From a checkpoint of a small transformer trained on Wikipedia.
Size: 10 layers, MLP 512 tanh GELU, 2.21M parameters.
Architecture: biases, tied embeddings.
Training: a variant of SOAP for these matrices, 137M tokens, 4181 steps.
Each number is 128 + 32 x the weight over its row's rms, rounded and kept within 0 to 255. Layers, rows and columns count from 0. The size above them is the row's rms in percent of the matrix's.

# layer 6 MLP down (transposed), 512x128, rms 0.0685, rows 212-217, columns 0-127
size [111 104  98  88  89  88]
[[171  97 163  68 167 117 125 151 138 128 109 188 140 105 126 140 122  88 149  87 210 104 124 137  99 109 120 132 183 182 112 112 125 109 124 144 213 134 140 151 179  84 117  94  94 153 192 140 157  90 148 167 137 115  86  92 191 123 124 184 146 124 127 162 177 156 137 130  46 136 142 164 163 195 150 147  72 130 127 125 160  49 151 112 147  80 162 131 162 148  92 133 100 143 154 172 110  97 137 145 118 177 125 161 124 116 131 110 123 144 186 136 121 106 127 112 102 140 174 139  77 101 169  86  95 145 115 125]
 [150 129 148 129 176 113  52 182  94 111 136 167 107  80  99 129 160 152 134  70  95 129 138 120  32 147 113 119 132 123  89 125 168  95 145 100 162  90 114 177 166 182  75 112 128 161 152  95 124 141 200 153 134  82 121 121  99 190 139 136 111 117  99 137 115 137 127  93 137 105 137 166 142  74 144  86 133 117  97 126 173 135 124 135 112  87 158 154 152  80 149 102  75  81 124 142 107 130  64  86 146 105  94 146 125 132 140 187 157 127 110 158 139 109 153 136 149  73  60 169 105 187 101 105 102 189 148  98]
 [102 132 125 154 122 153 128  61  64 149 111 123 156  68 128 121 108 127 117 179 183 130 158 202  84  81  75  62 138 172 105 152 140 142 125 119 172 144 142 108 126  89 109  76  64 122 133 155 123 165  68 145 133 118 150  60 120  99 111  84 147 180 129 102 136  96 172 162 101 179  76 144  69 135 113 140 178 128 122  57 142 146 141 122 176 180 150  83 141 107  87 142 167 136 114 172  71  90 146 102 101 121 122 135 129 129 159 134 152  90  72 165 119 137 133 150 146 140 157 111 148 132 162 157  83 129 101 110]
 [137 102  95 129 181 132 120  96  99  59 118 133 143 127 159 123 162  82  95 171 114 131 131 146 171 157 122  96 145 147 160  92 205 173 103  93 141  98 127 125 138  95 187  64 156 129 169  87  73 148 115 190 168 128 144 129 114 113 128 145  78 118 124 184  93 128 144 111 162 143 118 110 150 184 138 121 143 147 126  50  96 136 143 147 191  88 136 187 142 105 129 177 122 196 150 121 116  94 114 112 145 103 142  96  77 173 154 150  46 128  80 104 152  75 118 108 157 118 132 174 116 107 144  89 146  87 132 170]
 [141 157 116 148 115  96 133 106 176 148 140  55 135 123 159  92  88 128 108  87 131 136 110  85 138  80 157 130 160 149 157  84 135 113 189  91 148 157  62 160 100 177 167 200 154 155 110 156 163 130 101 145 164 150  54 159 115 169 136 106 149 132 119 131 108  58 116 117 143 180 174 179 107 143 135 165 143  79  99 135 163 167 201 160 162 142 156 119 128  98 126  83 155 101 157  93 175 113  83 154 156 138  74 120  78 107 107 161 117  76 115 120 109 133 117 100 124 136 112 153 165  97 140 203 132  77 124 136]
 [105 147 135 165 184 163 156 165  84  63 165 139  62  93 119 166 168 140 115 103  94 180 184 151 164 163 122 143  66 137 178 115  72 111 149 133 126 138 151  86 168 102  72 165  99 126 110 154 101 144  73 131  88 141  99 121 116 116  97 109 120 109 136 115  86 127 144 134 168  63 106 142 114 102 200 103 127 157 121  98 140 112 116 143  83 131 163  95 106 131 102 156 153 148 131 112 150 135 100 162  80  66 159 195 152 142 103 101  62 148 118 102 152 108 184 107 125 175 115 198 126 132 101  82 112 109 170 124]]
# layer 6 MLP up, 512x128, rms 0.0681, rows 213-217, columns 0-127
size [105  85  87  96  95]
[[132 161 137 206 153 162 144 146  98  90 127 134 133  88  55 160 160  86  95  66 139 124  95 112 140  76  95 124 130 101 159 172 122  99 118 144  76 183  97 107 121 190 103 130 164 106 165 161 129 122  92 109 176 143 131 104 150 141 116 137 108 149 136 110  87  56 132 129 153 107 160 172 133 120  94 100  44 135 183 134 148 163  93  82 144 150 118  65 101 155 182 175 139  93 158  99 108  93 103 105 115 134 138 111 199 170 156 126 160 126 139  97 126 157 103 147 111 187 118 125 110 131 115  73  79 169 155 110]
 [201 115  79 120 145  93 117 128 131 154  71  80 157 113 124 150 137  78 117 113 214 170 111 109 133 138 103 144  97 143 151 165 121 148 126 184  96 161 151 128 117 160  90  86 113 150  91 178  92  98  89 173 101 139 114 108  97 100 187 106  78  69 129  98 126 149 105 141 131 124 124 180 120 131  86 205 128 128 158  75 168 126  63 191 120 118  95  57 141 135 148 132 131 117 149  89 130 162 107 105 116 156  79 135 129 133 136 114  83 157 146 170 100 158 125 111 167 148 147 142 169 211  86 127 157 111 106 138]
 [165 126 122 187 154 142  83 189 108 203  77 131 159  96 107 217 102 160 104 150 116  92 108 147 151 113 170 119 149  73 108 189 111 197 160 169 105 195 139 121 106 135 105  93 110 104 150 151 170 132 138 140 121 161 141 189 146 126  97 142 198 151 138 136 166 120 164 165 162 112 104 124  84 120  94 102 117 121 121 165 206 203 163 124 127 148 104 126 137  91 119 102 106 150 148 136  87 150 130 157 104  97 198 152 130  69 100 144 162 139 167 123 134 151 157 157 127 117 120  97 163 108 132 109 116 151 119  86]
 [128 116 163 133 146 171 153 155 124 111 137 137  93 177 101 199 166 129 102 172  77 107 139  79 111 166 122 117 105 156 149 211 123 148 148 115 130  80 144 103  69 106 120 146 111 131 165 123  62 107 118 168  99 117 166 153 109  95 136 141 167 130 111 191 187 149 147 208  76 107 102 190 132 117 193 149 103 149 158 156 130 155 119  89 100  86 155 162 118 131 152 185  79 118  83 148 134 193  82 151 121 111 122 133 149 171 124 159 111 141 179 130 129 105 169 200  94 116 104 100 139 120 117 138 141 145 180 128]
 [169 137  83  91 158 141 117 106 122 163 155 148 104 135 214 115  71 111 125 108 163 120 204 158 132  92 124 140 163 129 135 157 182 164  87 141 138 138 109 177 130 139 166 132 121 145 135 178  97  76 145 133  75 109 117 108 164 122 112 134 102 135  99 181 138 196 155 111 106 169 164 119 145 131 150 125  79  71 176 116  95 169 121 143 168  99 144 120 166 105  93 151  84 186 156  93 121 113 158 154 184 145 118 194  94 145 156 160 156  93 172 104  93 167  95 113  91 108 171  97 116 190 169 150  76 132 100 113]]